Weights of a small transformer language model: untied embeddings, 174M tokens.
Each number is 50 + 12 x the weight over its row's rms, rounded and kept within 0 to 99. Layers, rows and columns count from 0. The size before them is the row's rms in percent of the matrix's.

# layer 7 attention query, 96x96, rms 0.136, rows 37-77, columns 48-95
081:23 53 47 59 55 62 40 46 78 35 52 55 41 38 56 71 51 51 58 42 53 65 35 63 63 63 35 54 36 21 48 24 50 55 72 46 41 50 54 50 72 37 46 22 53 40 57 44
109:67 58 40 43 24 53 38 53 36 49 66 60 67 62 57 36 32 45 32 71 40 50 46 48 69 28 55 68 53 64 56 52 52 61 55 58 52 42 55 26 54 49 61 27 41 48 37 58
090:41 58 56 55 49 51 38 61 29 64 61 49 49 59 35 44 32 26 37 46 57 44 49 55 46 55 46 50 42 63 59 61 36 47 47 52 15 76 65 51 53 47 72 43 49 45 51 62
090:46 47 62 38 49 61 30 67 40 37 52 34 60 66 60 47 35 25 64 46 62 77 76 50 72 31 49 25 41 39 34 61 53 54 54 49 54 59 42 57 45 48 46 50 56 73 35 55
094:62 33 57 26 44 47 49 58 39 44 40 46 52 53 28 62 64 31 59 48 56 49 36 76 56 48 51 47 40 60 39 79 46 31 71 52 56 45 39 45 44 30 61 55 49 67 71 49
088:43 32 34 73 42 52 35 45 78 46 41 50 61 34 38 55 43 19 59 59 39 44 67 40 50 58 59 53 47 45 58 40 53 61 43 40 36 56 77 53 37 63 30 59 32 62 69 51
091:33 65 40 76 43 46 33 58 52 49 32 63 37 65 58 70 56 57 66 66 38 54 39 34 34 57 40 81 47 57 43 14 56 54 38 46 51 53 40 28 46 45 52 51 47 58 62 56
060:58 54 49 42 25 64 56 29 38 40 64 40 65 55 44 36 48 58 49 71 60 56 67 51 38 46 44 52 70 52 38 53 62 40 42 81 50 44 49 58 50 24 42 51 48 46 40 63
068:49 57 77 64 39 48 51 35 31 46 60 61 38 69 60 54 35 56 38 53 45 61 53 41 61 36 63 46 42 54 29 35 60 53 65 56 60 51 31 61 31 34 47 74 50 40 56 45
069:44 49 67 45 31 51 46 37 23 44 53 59 55 67 42 34 43 47 47 66 47 72 53 33 62 38 53 54 70 39 51 51 73 61 55 63 56 37 46 35 24 64 54 42 38 69 51 58
077:49 48 45 46 69 28 78 32 51 57 42 49 41 37 57 61 60 31 49 33 75 44 45 69 67 47 56 39 41 70 62 57 54 36 45 47 43 51 65 58 57 41 47 63 55 46 70 67
075:51 78 46 55 27 70 58 57 38 41 42 72 38 52 58 51 41 46 59 59 34 36 53 54 62 54 63 65 55 33 39 75 49 46 49 47 61 58 55 44 45 38 59 42 37 60 46 53
077:39 49 52 51 61 60 36 44 71 50 47 35 52 69 52 55 62 38 55 32 42 46 45 52 44 44 37 59 38 51 46 52 44 40 61 49 56 35 59 30 86 61 67 45 56 73 28 48
044:37 48 59 75 29 39 55 50 46 58 64 56 44 24 60 32 45 80 40 74 53 50 50 47 39 39 47 53 53 59 61 58 53 57 55 85 55 61 41 56 44 34 34 56 39 40 44 61
077:58 58 63 39 49 46 47 39 79 45 30 36 83 63 63 48 51 46 50 47 50 49 44 50 55 65 42 40 47 57 58 49 45 61 57 66 49 38 43 47 39 62 60 38 50 75 45 46
088:45 39 60 58 47 51 49 53 50 53 50 37 51 73 65 58 61 65 67 52 57 45 76 41 56 48 33 30 62 59 46 61 36 33 26 53 56 41 60 41 48 56 59 24 54 59 24 30
080:53 66 45 50 41 44 64 61 43 52 51 54 54 50 50 51 31 62 41 27 52 33 55 32 60 64 65 29 36 47 43 58 70 36 45 65 61 52 60 21 38 31 51 46 28 47 63 56
081:56 41 46 55 44 39 37 60 36 56 49 28 49 40 55 52 63 34 49 48 68 52 61 55 54 72 41 77 42 27 52 51 52 51 15 55 33 34 59 53 61 47 46 26 63 46 38 44
091:65 33 63 60 47 49 61 51 49 52 42 68 51 64 48 57 53 41 17 51 42 38 65 56 43 34 34 33 48 47 54 40 34 28 62 55 37 33 46 48 49 45 56 84 38 73 61 64
082:49 71 66 45 44 48 58 48 56 78 59 59 60 44 43 43 57 59 31 40 18 62 64 50 61 34 53 39 51 41 41 62 56 55 61 58 28 44 72 43 36 47 38 63 40 46 50 53
081:61 64 70 53 55 33 55 45 60 59 61 50 43 55 36 57 59 38 37 49 41 51 51 32 52 41 47 54 46 50 28 47 42 63 44 72 44 39 47 45 24 34 43 50 48 54 37 41
080:65 60 52 53 47 40 33 59 60 68 52 66 37 39 41 28 50 56 64 44 45 51 45 27 48 61 62 57 57 17 65 36 66 77 56 59 31 71 58 50 39 46 55 51 60 48 40 48
079:49 40 48 35 35 54 58 43 49 63 36 49 61 53 48 61 52 48 40 26 58 57 72 37 50 59 64 38 39 54 58 49 54 46 65 65 41 31 53 53 44 73 36 54 78 31 22 65
079:65 51 62 71 50 44 63 41 44 51 45 60 50 37 50 36 45 40 49 42 77 44 57 61 70 62 29 49 51 61 59 49 75 42 61 35 37 64 45 34 56 32 42 65 33 69 43 65
096:47 46 47 24 59 34 44 55 42 49 59 42 37 50 64 48 56 56 31 54 64 48 37 63 77 54 35 63 55 69 73 57 64 44 53 56 58 47 46 27 59 55 52 21 37 44 73 47
086:63 51 47 75 62 47 58 52 58 51 58 51 49 34 51 80 40 54 68 53 27 52 70 53 52 67 38 39 49 69 55 50 40 34 78 75 62 36 56 43 44 41 37 60 53 52 51 42
082:42 59 57 17 61 49 36 62 49 41 38 45 45 55 65 55 57 36 61 45 47 35 42 44 66 55 36 50 55 60 54 52 38 34 49 43 57 52 58 48 54 58 42 68 32 42 55 54
071:53 42 60 64 60 36 55 57 40 64 50 34 40 77 58 44 46 42 49 57 44 71 42 61 38 55 48 58 56 47 33 41 34 52 88 53 59 34 48 46 46 59 58 39 39 52 30 65
071:46 48 49 47 40 51 60 40 56 48 40 49 71 38 42 56 61 43 42 62 61 62 31 55 38 40 62 47 47 55 45 44 63 34 30 56 66 35 37 76 31 44 35 71 55 62 77 33
087:49 56 59 50 45 58 59 52 52 66 47 58 53 19 34 53 58 49 47 49 66 47 37 42 43 40 74 32 40 53 51 37 47 31 45 60 50 50 53 57 54 47 48 40 64 50 64 23
082:60 53 37 46 39 55 58 48 45 28 41 27 57 57 46 34 45 43 60 38 62 65 61 59 62 27 42 46 33 28 49 58 41 61 62 42 63 20 58 34 51 24 64 51 39 55 69 77
102:40 49 33 40 62 41 45 61 49 57 61 37 48 51 46 48 55 53 52 40 65 55 30 58 69 60 55 46 24 53 59 56 53 47 42 61 87 43 56 13 41 37 60 39 25 59 61 55
082:55 36 41 74 58 48 55 36 60 65 64 52 40 58 63 63 72 51 44 54 56 48 68 56 37 64 39 66 55 78 53 31 50 58 50 49 47 78 25 59 55 70 39 24 61 53 47 39
107:26 45 51 42 50 47 63 73 66 45 50 55 26 49 55 64 42 60 34 50 31 25 48 49 52 48 48 57 55 48 60 51 60 57 66 51 46 67 41 48 57 56 64 36 61 49 23 57
111:49 59 49 47 71 74 59 56 49 56 57 56 58 44 68 57 45 78 23 45 50 29 53 42 63 53 59 50 54 67 35 34 33 42 59 43 58 44 58 66 73 53 56 23 54 64 56 40
106:48 56 55 58 68 55 57 55 47 39 61 57 53 40 48 42 30 40 49 56 43 34 30 30 56 64 58 47 51 70 77 55 69 40 40 44 64 52 54 41 54 55 67 62 35 59 37 60
116:42 41 51 73 63 62 50 42 47 41 41 29 54 34 71 63 46 37 51 52 46 45 73 58 74 50 65 45 54 69 51 59 71 52 62 37 66 58 53 54 72 46 37 63 62 48 55 57
124:53 40 74 62 43 46 28 22 41 54 55 49 52 51 47 51 49 61 53 73 37 32 57 34 38 28 44 81 54 40 43 39 35 62 48 36 24 60 54 51 34 53 49 70 79 53 53 60
112:55 51 43 38 48 55 50 48 42 45 48 42 81 36 47 36 38 76 57 42 49 59 29 74 31 56 65 71 47 41 58 53 43 57 63 54 60 48 49 51 64 49 48 49 45 77 32 39
065:49 61 68 47 52 51 50 41 33 31 55 32 75 52 67 37 56 54 53 56 57 43 28 39 63 49 42 49 55 37 49 57 49 55 55 52 68 51 59 37 45 57 53 33 56 59 47 70
079:49 68 56 60 52 46 38 39 67 82 43 60 54 48 66 62 35 68 35 36 45 50 77 61 51 51 61 59 64 45 59 51 40 52 58 62 51 59 55 48 31 59 50 69 44 44 25 65
# layer 7 attention key, 96x96, rms 0.143, rows 37-76, columns 48-95
095:52 66 56 29 37 64 55 29 31 24 42 52 61 55 67 60 46 39 48 47 58 54 55 39 57 38 56 51 50 52 46 64 57 83 50 70 59 49 63 34 41 51 31 42 66 65 42 52
039:49 42 64 40 57 32 54 61 62 48 38 34 54 40 28 46 49 49 33 39 50 65 72 51 30 55 46 47 53 38 50 75 51 47 54 32 44 63 44 71 35 47 55 87 53 35 57 56
079:62 48 43 52 44 62 42 43 54 36 42 44 65 69 29 55 64 54 39 70 41 40 35 56 41 33 63 49 53 64 34 65 49 29 48 44 52 53 39 32 62 49 57 32 66 71 55 68
078:65 77 24 63 36 58 76 54 57 66 46 59 40 53 43 45 49 36 28 39 31 39 29 41 49 59 57 48 53 52 39 51 53 54 40 38 64 61 57 25 59 48 40 40 47 47 63 61
081:27 55 59 62 66 57 42 41 57 37 67 55 52 45 33 40 37 56 34 56 51 50 65 46 42 41 60 48 52 54 54 21 42 70 41 46 37 66 47 32 27 56 47 46 46 59 64 54
079:62 55 56 44 47 40 59 56 34 58 49 46 61 76 61 62 68 54 14 68 62 55 47 67 69 49 34 41 63 60 51 50 50 66 69 68 40 39 34 46 49 57 75 59 37 25 49 65
083:42 66 57 51 43 57 82 41 68 40 47 68 71 51 60 48 44 57 56 45 60 35 59 70 37 49 54 35 58 48 48 45 39 69 52 69 30 56 46 61 44 59 48 46 49 54 46 54
059:55 58 69 31 59 65 53 53 65 43 34 43 41 36 43 50 54 54 53 50 67 54 79 54 37 27 49 42 52 29 48 52 35 61 33 52 30 77 65 50 48 55 41 67 61 28 84 49
064:48 50 41 65 43 56 50 41 37 43 42 43 60 66 68 52 49 43 51 47 48 48 66 38 76 49 32 38 56 57 46 64 60 51 56 56 53 42 57 55 73 48 51 35 59 51 52 69
069:54 54 57 40 51 46 51 31 58 44 39 24 51 64 49 26 63 51 40 73 41 40 43 38 81 52 38 51 65 46 54 28 45 53 59 59 45 55 37 36 64 50 77 35 47 48 52 36
056:35 49 42 51 67 34 48 58 50 70 55 58 41 48 54 27 62 63 68 25 45 59 23 61 24 76 47 56 41 67 52 63 50 37 55 40 55 45 52 81 39 42 45 59 40 50 60 56
057:52 51 50 58 44 62 46 50 33 53 50 45 69 56 44 51 40 26 55 60 71 54 68 40 45 35 31 36 46 55 52 17 74 50 49 58 33 46 60 10 58 54 42 32 62 60 40 62
059:49 72 50 21 34 49 68 47 37 41 56 46 57 41 44 58 39 57 32 62 54 57 61 44 55 31 49 41 62 50 36 35 39 57 40 47 30 66 56 39 47 39 48 84 68 30 52 57
176:53 44 60 43 73 42 66 62 61 54 45 56 34 42 52 62 65 63 60 35 58 52 40 69 24 58 59 53 38 51 60 50 50 47 38 33 63 54 37 96 44 55 55 61 35 52 59 33
073:62 79 38 58 54 28 64 62 37 69 51 50 44 54 53 46 33 47 68 46 60 37 45 41 62 25 56 49 63 52 28 40 56 29 60 52 47 46 54 41 41 37 34 76 64 54 47 56
078:52 48 43 63 44 45 47 31 59 34 74 71 64 31 36 57 44 52 51 41 46 55 44 63 61 60 50 48 40 46 65 62 48 35 63 50 38 46 60 34 52 52 53 51 48 53 64 46
079:62 49 54 61 49 40 60 40 43 67 49 40 54 59 41 49 49 37 55 43 24 46 31 54 46 56 45 52 51 45 68 46 57 49 54 43 49 46 61 57 36 67 38 84 63 49 70 37
073:63 39 41 36 35 51 63 43 73 61 56 39 63 40 48 53 58 72 48 55 39 69 30 48 53 58 60 51 47 46 43 68 72 44 65 59 63 36 46 52 35 71 67 52 60 50 34 52
081:51 46 51 41 51 53 31 51 56 57 48 21 42 35 31 48 51 57 36 39 36 62 29 53 50 43 45 60 51 38 66 58 49 26 61 52 68 34 68 25 56 49 69 27 59 36 59 37
076:53 40 22 47 59 42 67 47 44 45 41 47 36 45 33 41 70 47 61 36 50 66 44 50 43 52 54 58 25 54 71 38 47 64 61 46 62 38 37 44 37 29 57 59 55 29 48 54
080:61 39 49 62 41 51 57 66 43 68 38 60 45 47 35 49 55 57 50 35 46 60 72 73 40 49 57 48 49 16 29 59 52 47 36 30 68 51 46 59 50 51 59 68 64 28 63 73
072:50 49 61 61 41 61 53 40 56 62 49 35 43 61 44 41 57 60 54 64 60 27 50 69 43 39 53 74 25 60 48 50 58 31 60 36 46 39 60 61 50 35 40 46 30 47 61 28
079:43 59 38 47 48 27 40 60 54 81 39 27 37 46 50 36 30 35 45 41 40 48 48 56 44 55 56 48 58 52 41 53 35 29 42 34 54 36 51 53 56 41 58 63 58 33 64 57
067:28 58 51 42 57 54 51 53 42 70 46 44 57 37 34 49 51 69 61 52 46 60 55 60 31 60 60 49 54 48 33 59 48 44 32 52 60 57 63 53 39 57 69 38 63 36 60 41
087:40 75 78 35 36 34 66 52 47 57 47 39 45 58 39 49 46 31 49 43 54 35 62 54 39 56 59 59 40 41 59 42 70 59 47 46 42 69 45 62 28 60 52 36 73 34 33 46
082:51 56 35 43 45 54 56 66 75 54 50 28 32 46 42 55 55 54 39 37 38 41 57 50 56 41 52 66 53 36 46 61 56 42 65 08 43 47 50 51 49 68 49 41 56 38 58 60
075:58 47 45 42 46 75 56 41 54 34 58 49 55 36 38 62 34 46 30 64 40 63 75 63 63 50 34 53 52 64 63 47 63 60 64 78 59 43 58 51 51 29 32 34 44 58 53 49
072:53 38 53 36 42 64 47 59 50 30 46 70 74 58 49 52 64 63 63 45 45 25 33 46 35 47 55 52 25 73 63 63 44 52 46 52 47 73 68 57 53 42 41 47 61 50 51 43
065:39 32 57 44 42 65 29 70 34 50 68 67 45 30 74 43 47 35 49 31 60 44 48 46 52 42 44 36 57 50 72 66 50 48 46 58 35 53 35 38 36 39 23 51 31 53 41 51
081:58 49 31 49 62 54 38 52 43 19 67 57 49 47 39 72 49 49 60 43 31 62 46 41 35 27 38 50 53 59 48 54 58 66 49 65 41 56 33 48 38 39 38 44 39 52 52 54
093:31 62 73 57 47 78 47 65 47 50 48 30 73 37 54 37 43 21 58 64 48 55 43 29 63 70 50 48 62 36 47 63 48 54 64 32 38 43 51 32 54 51 67 64 46 56 63 75
098:55 38 50 69 46 45 41 48 47 55 56 60 57 40 47 54 38 22 61 29 48 41 62 50 63 13 52 61 52 34 34 54 50 42 48 53 47 68 55 72 36 43 39 58 71 59 60 36
080:40 57 55 60 71 48 40 55 58 57 47 40 54 47 61 52 57 53 51 37 71 60 56 49 59 59 54 65 77 42 41 62 39 58 64 52 50 63 43 50 35 71 43 41 41 61 52 41
117:39 42 43 55 48 52 26 55 58 62 62 52 59 37 28 61 57 49 19 44 59 39 56 45 49 57 47 65 39 69 64 57 46 53 45 49 57 64 40 55 69 61 44 51 31 48 49 54
107:55 32 50 82 69 72 30 51 61 44 49 39 66 48 64 52 61 47 49 37 44 37 59 54 64 59 59 50 55 72 63 25 47 36 41 65 68 36 60 55 71 58 71 34 51 37 47 38
112:59 56 45 40 58 49 62 52 67 47 64 61 55 48 24 35 42 41 62 58 39 52 37 47 58 64 73 42 45 85 46 60 58 56 51 54 44 37 58 43 57 26 49 33 34 54 29 51
124:65 51 53 32 67 45 42 46 42 40 39 29 49 28 56 69 49 50 62 38 42 53 70 39 70 53 50 36 44 74 32 63 55 43 67 55 60 58 42 48 69 40 41 54 52 54 53 52
120:73 35 84 33 58 43 46 37 30 57 46 50 50 54 54 44 67 61 53 64 53 67 73 56 33 29 30 59 58 44 37 36 66 53 54 40 43 31 69 67 62 35 45 52 65 57 57 63
108:42 47 59 58 66 41 42 72 40 38 52 42 60 57 51 45 55 62 62 33 54 53 43 66 39 66 46 51 56 46 51 64 40 49 39 44 30 63 52 30 46 68 45 31 55 67 60 53
062:51 75 44 50 49 47 54 45 58 54 41 43 39 72 42 52 44 40 46 36 36 38 76 44 46 59 62 37 32 43 43 55 63 47 44 21 34 56 55 66 39 67 49 65 52 53 69 38
# layer 7 attention value, 96x96, rms 0.12, rows 32-63, columns 48-95
112:63 46 58 53 64 52 48 41 68 72 49 53 55 51 59 53 68 35 44 56 42 42 39 43 47 41 46 62 47 59 45 60 43 63 56 47 54 39 46 52 52 58 79 35 43 59 35 47
122:40 38 46 56 64 48 57 63 27 50 61 59 39 55 45 34 51 43 51 51 53 50 29 38 41 21 47 63 63 53 49 86 51 25 54 32 55 53 61 43 59 53 55 48 37 45 63 55
117:51 47 53 26 60 33 39 41 65 59 62 46 49 51 42 69 57 66 48 34 46 55 56 44 72 56 42 37 62 78 47 31 60 24 70 75 61 42 50 52 54 53 37 48 60 49 48 39
105:48 50 53 51 55 49 67 46 33 48 36 51 57 31 61 56 53 47 44 30 47 54 51 56 60 44 44 50 48 35 50 17 44 39 46 57 48 50 20 46 58 50 33 33 59 42 55 55
115:36 37 54 31 63 41 52 62 37 62 49 51 35 60 37 42 51 46 40 58 58 42 35 52 28 36 37 52 62 58 59 62 53 38 59 50 52 81 51 53 61 55 65 63 36 50 36 49
103:36 47 59 54 50 68 50 74 65 43 72 37 63 63 53 59 41 42 55 28 64 45 60 34 46 54 56 36 37 50 42 70 55 42 34 57 70 69 68 60 62 53 71 36 59 57 36 47
101:35 25 51 43 45 78 40 56 58 44 44 40 67 44 52 52 42 59 48 45 33 46 35 37 64 34 35 42 57 41 49 38 38 53 62 37 22 29 52 53 53 72 50 33 70 41 79 52
112:46 58 42 50 45 54 65 55 60 70 51 44 70 39 54 44 44 63 46 40 47 57 32 39 58 71 68 60 72 45 45 43 50 44 35 61 49 57 54 49 59 32 46 35 47 44 45 53
101:45 45 42 78 31 67 50 54 53 62 36 57 63 48 40 44 46 55 38 29 39 45 46 62 58 61 59 41 55 49 43 38 53 52 64 67 39 45 44 48 59 53 57 35 56 47 65 45
117:48 42 39 49 94 77 51 46 40 47 67 60 61 43 51 48 53 54 43 39 42 44 48 47 60 19 38 58 56 55 38 52 35 39 58 47 59 45 46 38 61 44 32 29 49 48 48 55
113:45 49 59 55 71 37 65 46 64 58 46 52 46 52 60 53 62 36 46 56 44 33 50 36 61 40 43 64 48 61 54 48 60 37 78 44 54 52 44 49 60 46 36 52 49 41 71 31
105:65 64 57 40 40 47 61 48 42 48 47 41 55 57 32 72 30 66 60 45 64 22 70 33 53 78 50 64 53 54 37 59 62 63 39 66 45 49 60 60 37 60 43 47 47 51 62 50
097:41 52 63 44 54 53 60 61 53 37 66 57 41 52 32 45 41 46 62 51 51 47 50 47 50 45 62 55 69 55 47 62 50 62 67 56 76 50 50 42 50 44 51 59 34 42 75 71
109:49 53 52 50 42 39 30 34 64 79 48 43 44 39 75 43 71 63 59 70 54 51 30 58 56 56 27 60 33 35 49 54 36 72 35 31 58 60 57 59 43 69 58 64 39 45 35 57
113:48 71 55 64 37 60 58 61 54 55 37 46 53 55 47 77 43 42 42 75 53 51 39 61 54 33 56 40 41 63 24 52 57 51 28 50 41 42 38 50 44 65 44 48 51 22 56 70
106:60 41 44 67 70 54 50 53 54 62 66 43 49 41 67 26 64 65 59 43 13 54 45 53 42 64 53 28 53 58 45 59 71 40 53 51 37 48 62 55 52 33 33 50 55 67 43 26
091:64 39 59 52 53 50 51 45 55 58 41 65 44 59 61 55 57 44 32 61 76 53 44 53 36 39 49 53 38 31 38 37 38 50 62 50 63 43 56 64 44 71 53 72 47 48 66 55
107:59 69 40 28 55 46 52 35 54 56 30 40 38 34 49 63 45 55 50 38 59 43 62 54 51 53 38 43 51 53 45 59 43 69 32 51 63 49 48 65 43 56 48 33 29 38 41 60
104:36 51 53 64 58 67 40 64 50 52 82 49 39 52 51 37 50 64 42 35 29 46 44 50 39 43 48 66 53 52 46 42 77 51 36 51 52 65 48 40 58 48 28 30 43 51 60 32
105:53 60 53 50 52 58 57 46 57 53 55 23 27 55 28 44 40 53 45 25 58 57 57 35 51 52 53 49 64 53 36 44 32 45 45 42 45 57 54 58 55 35 62 57 53 61 32 49
113:40 65 50 67 43 60 49 58 41 46 56 67 70 60 40 55 46 46 46 50 49 56 42 50 41 60 38 66 42 47 69 35 46 80 35 64 46 25 44 54 57 60 38 32 55 47 44 31
121:38 34 58 64 60 55 48 52 71 70 69 58 43 43 73 27 48 75 40 45 34 43 34 31 47 50 60 61 58 39 48 53 54 51 51 61 67 69 58 36 54 65 44 35 56 68 23 40
109:36 32 43 70 53 26 55 50 70 41 48 62 59 37 56 42 40 37 65 64 45 38 47 30 66 28 38 55 52 47 44 48 35 42 41 52 58 41 63 64 48 63 57 54 42 30 57 52
107:37 38 36 46 66 48 60 49 39 56 54 57 56 45 65 47 44 62 54 45 42 59 37 53 72 24 68 56 56 43 20 62 44 36 66 56 49 43 62 34 44 45 45 56 49 47 55 44
102:32 58 46 34 54 39 56 60 47 68 46 44 38 59 52 49 38 53 51 45 34 41 62 49 53 54 37 36 50 48 49 61 54 31 65 67 63 50 48 50 40 34 48 49 28 49 63 62
116:61 71 37 63 57 30 47 47 44 78 34 44 36 32 67 26 65 38 35 51 46 40 52 42 61 51 38 21 53 45 63 48 39 59 55 41 41 49 43 47 54 52 67 61 44 57 54 61
118:51 57 34 31 24 36 73 57 52 46 33 49 73 53 32 65 39 61 63 40 20 64 51 64 41 56 44 60 53 62 51 42 45 67 69 76 42 19 54 48 55 67 42 43 57 48 64 63
107:39 46 43 59 58 29 67 32 49 44 31 65 60 33 46 46 69 38 51 57 56 54 63 60 43 40 39 40 52 53 59 38 69 59 61 44 37 29 43 45 38 42 43 45 60 37 59 53
108:27 70 33 57 42 28 42 48 48 55 66 52 59 46 42 44 46 46 58 57 61 75 51 46 39 56 63 57 44 32 49 60 40 60 45 50 56 30 51 46 50 68 52 41 53 47 61 51
119:42 42 40 58 54 60 38 75 37 27 57 49 38 38 67 10 36 45 73 37 77 40 59 23 64 37 41 47 54 40 48 72 57 50 32 42 55 54 52 53 66 42 64 36 45 40 66 46
101:68 43 56 76 58 53 43 38 58 31 51 42 48 45 42 62 28 49 45 63 34 39 52 33 30 45 63 25 42 45 48 51 60 25 65 38 47 56 38 31 42 56 58 45 48 41 54 65
102:49 21 63 30 67 44 60 41 29 58 45 51 42 13 57 45 61 35 63 65 47 62 50 60 53 42 41 30 38 39 59 44 52 35 60 55 49 50 33 62 41 50 49 57 32 54 46 43
# layer 7 attention output (transposed), 96x96, rms 0.109, rows 32-63, columns 48-95
111:51 51 67 57 66 49 55 31 69 61 43 57 42 33 46 51 66 23 53 67 46 49 52 28 59 39 45 56 41 59 51 40 49 47 43 58 50 16 56 61 53 59 63 53 43 30 57 55
121:39 51 42 34 52 50 52 50 43 55 52 57 41 41 52 34 38 48 68 57 53 38 34 47 42 46 50 49 42 65 48 59 62 20 38 52 54 64 51 39 62 56 65 69 50 62 49 45
119:49 43 50 52 57 23 42 43 62 57 47 51 44 49 41 57 52 45 41 29 48 65 43 49 63 60 54 38 43 63 49 37 63 52 50 69 66 48 60 50 34 35 29 38 24 55 39 15
107:31 55 65 44 33 41 51 32 39 46 55 19 46 43 41 68 29 41 54 51 29 43 57 56 47 45 45 40 42 40 27 31 36 41 46 63 55 55 42 52 41 58 45 58 64 69 51 58
126:37 43 36 51 55 40 56 41 46 61 75 47 50 53 40 21 63 59 41 66 57 44 54 45 55 52 50 57 49 59 73 48 57 54 26 54 55 61 33 68 70 55 47 29 37 51 57 39
105:28 35 48 62 52 76 57 65 67 46 50 50 69 55 46 57 58 38 48 54 39 29 54 47 45 66 41 41 13 52 30 60 65 43 17 54 57 60 58 50 61 63 64 47 42 56 55 40
102:51 29 44 54 60 57 45 43 36 30 54 53 43 45 27 53 37 21 42 49 37 55 42 50 60 59 40 35 68 49 46 56 46 29 60 61 36 54 43 65 75 56 49 55 65 36 51 57
119:61 57 47 51 32 55 57 62 55 65 56 55 51 30 72 53 39 43 61 64 35 51 34 45 71 42 66 51 68 48 40 48 65 63 58 59 28 46 46 46 39 48 46 58 43 59 61 44
104:34 42 78 56 28 84 40 40 53 40 49 67 53 53 61 31 53 62 48 49 47 45 50 36 54 44 54 35 57 34 58 20 49 38 53 72 44 39 49 52 40 49 50 47 61 47 47 43
113:35 57 32 50 64 57 47 40 46 38 63 44 59 41 41 42 23 37 65 44 50 52 54 40 72 55 40 55 35 69 33 55 51 37 47 47 78 33 60 60 44 37 50 50 40 56 32 66
115:40 57 54 45 74 50 61 41 45 44 57 39 34 61 56 33 62 54 65 45 40 34 59 37 48 49 43 55 43 71 71 42 72 44 93 39 71 59 35 45 45 40 54 56 64 20 64 40
110:78 71 50 60 37 48 60 56 50 54 35 48 50 46 34 85 43 76 51 51 68 40 69 23 53 54 67 48 54 47 44 67 77 66 43 64 47 31 57 55 35 59 49 60 43 43 64 35
095:59 70 34 50 56 57 55 61 60 47 51 67 64 55 56 25 52 45 70 57 44 48 61 62 61 32 66 46 66 59 52 48 50 48 58 32 63 48 46 48 50 66 45 60 29 46 81 61
112:45 43 53 43 66 28 40 30 50 58 55 49 50 48 42 55 77 59 69 60 44 59 45 59 52 48 43 44 52 34 42 56 51 67 50 55 36 52 50 71 51 57 54 59 55 31 56 65
124:40 33 60 66 52 49 46 48 41 46 42 76 30 62 49 49 33 39 51 74 59 83 59 45 59 29 45 34 48 56 33 44 68 61 35 67 51 36 45 64 38 40 45 66 56 45 53 56
118:42 67 43 64 60 62 37 57 54 58 46 53 58 33 64 62 41 42 61 30 53 60 53 41 57 71 60 37 47 71 57 34 36 54 43 53 41 48 61 43 78 42 52 40 29 48 42 49
094:45 66 39 52 52 52 40 35 33 58 43 52 62 67 48 59 60 49 46 68 31 66 57 49 30 51 48 45 56 39 62 67 65 34 54 50 53 39 59 69 54 69 61 55 57 61 49 35
108:53 57 43 34 41 41 59 54 52 46 25 24 48 61 63 62 45 68 49 52 62 52 76 33 51 54 39 54 43 33 31 41 43 72 32 49 61 36 42 35 53 62 44 42 40 35 48 47
108:60 38 56 51 50 39 37 50 67 59 69 68 36 42 46 39 39 64 39 60 60 32 58 60 35 58 56 48 31 56 60 51 54 40 37 49 60 68 48 77 55 42 40 49 44 48 43 36
105:54 25 49 60 41 44 47 65 59 75 59 24 45 56 35 42 48 60 70 48 51 57 48 46 49 49 54 57 57 38 40 63 28 36 49 33 46 38 36 29 63 33 51 28 59 51 41 47
117:66 64 53 68 58 62 46 50 47 46 49 48 44 55 39 64 34 29 52 43 59 37 45 46 33 58 40 50 39 36 62 36 35 48 33 55 37 47 40 72 52 49 32 42 65 41 48 52
131:44 43 64 73 62 45 39 58 63 42 45 55 47 50 59 38 62 65 53 67 41 48 45 53 48 53 56 69 39 62 41 58 54 48 52 40 47 54 69 30 58 76 53 35 50 47 59 58
109:35 67 42 61 37 44 48 57 38 54 29 66 58 47 50 34 53 57 73 61 48 52 59 36 36 29 41 61 54 36 29 33 52 38 66 30 50 53 71 57 49 52 51 65 60 14 57 47
110:48 37 29 57 68 51 55 57 57 63 38 71 63 54 61 36 53 50 49 36 43 61 49 55 65 43 57 43 40 51 21 38 61 60 62 38 58 49 84 42 39 46 54 52 57 50 43 51
104:18 57 48 54 51 31 40 63 65 62 59 46 47 58 62 48 43 51 57 60 45 61 41 33 56 78 45 50 71 33 70 57 55 50 36 50 54 54 52 24 40 37 41 45 13 43 56 48
118:72 45 49 66 67 65 32 52 50 68 46 15 60 44 53 29 64 39 51 61 55 58 60 43 66 49 39 25 69 37 54 46 50 53 57 43 47 52 39 09 24 55 62 55 65 43 51 56
113:49 45 65 31 39 41 59 42 45 52 63 52 79 44 40 44 30 42 47 44 41 60 49 35 44 53 50 57 64 43 57 35 68 70 67 57 40 35 49 55 42 52 41 38 44 51 56 53
107:55 57 57 35 53 48 52 37 45 38 39 36 58 60 47 50 25 29 42 28 67 45 56 64 35 18 44 48 48 47 55 62 54 35 57 40 35 53 53 40 40 27 46 72 58 34 54 63
109:49 55 57 72 45 41 56 37 40 61 58 72 36 51 46 45 44 37 22 52 59 44 48 62 37 54 54 23 28 20 46 60 30 49 52 53 41 40 63 42 53 60 64 51 46 38 66 46
120:45 64 48 54 48 53 42 52 46 50 58 52 41 37 77 32 38 41 77 44 71 55 54 51 44 61 68 39 41 38 42 64 39 33 34 24 50 42 57 56 67 61 60 61 52 50 65 44
109:46 59 61 69 65 50 58 45 34 41 50 53 39 57 35 45 54 62 24 62 12 64 57 32 40 40 52 33 38 63 49 35 45 36 61 57 50 44 34 27 42 51 57 45 30 73 37 56
107:27 52 43 25 78 55 47 52 45 48 47 31 50 30 50 60 50 55 57 40 64 49 71 53 53 41 38 43 59 35 57 66 35 48 68 43 62 42 48 74 57 46 43 46 40 66 60 53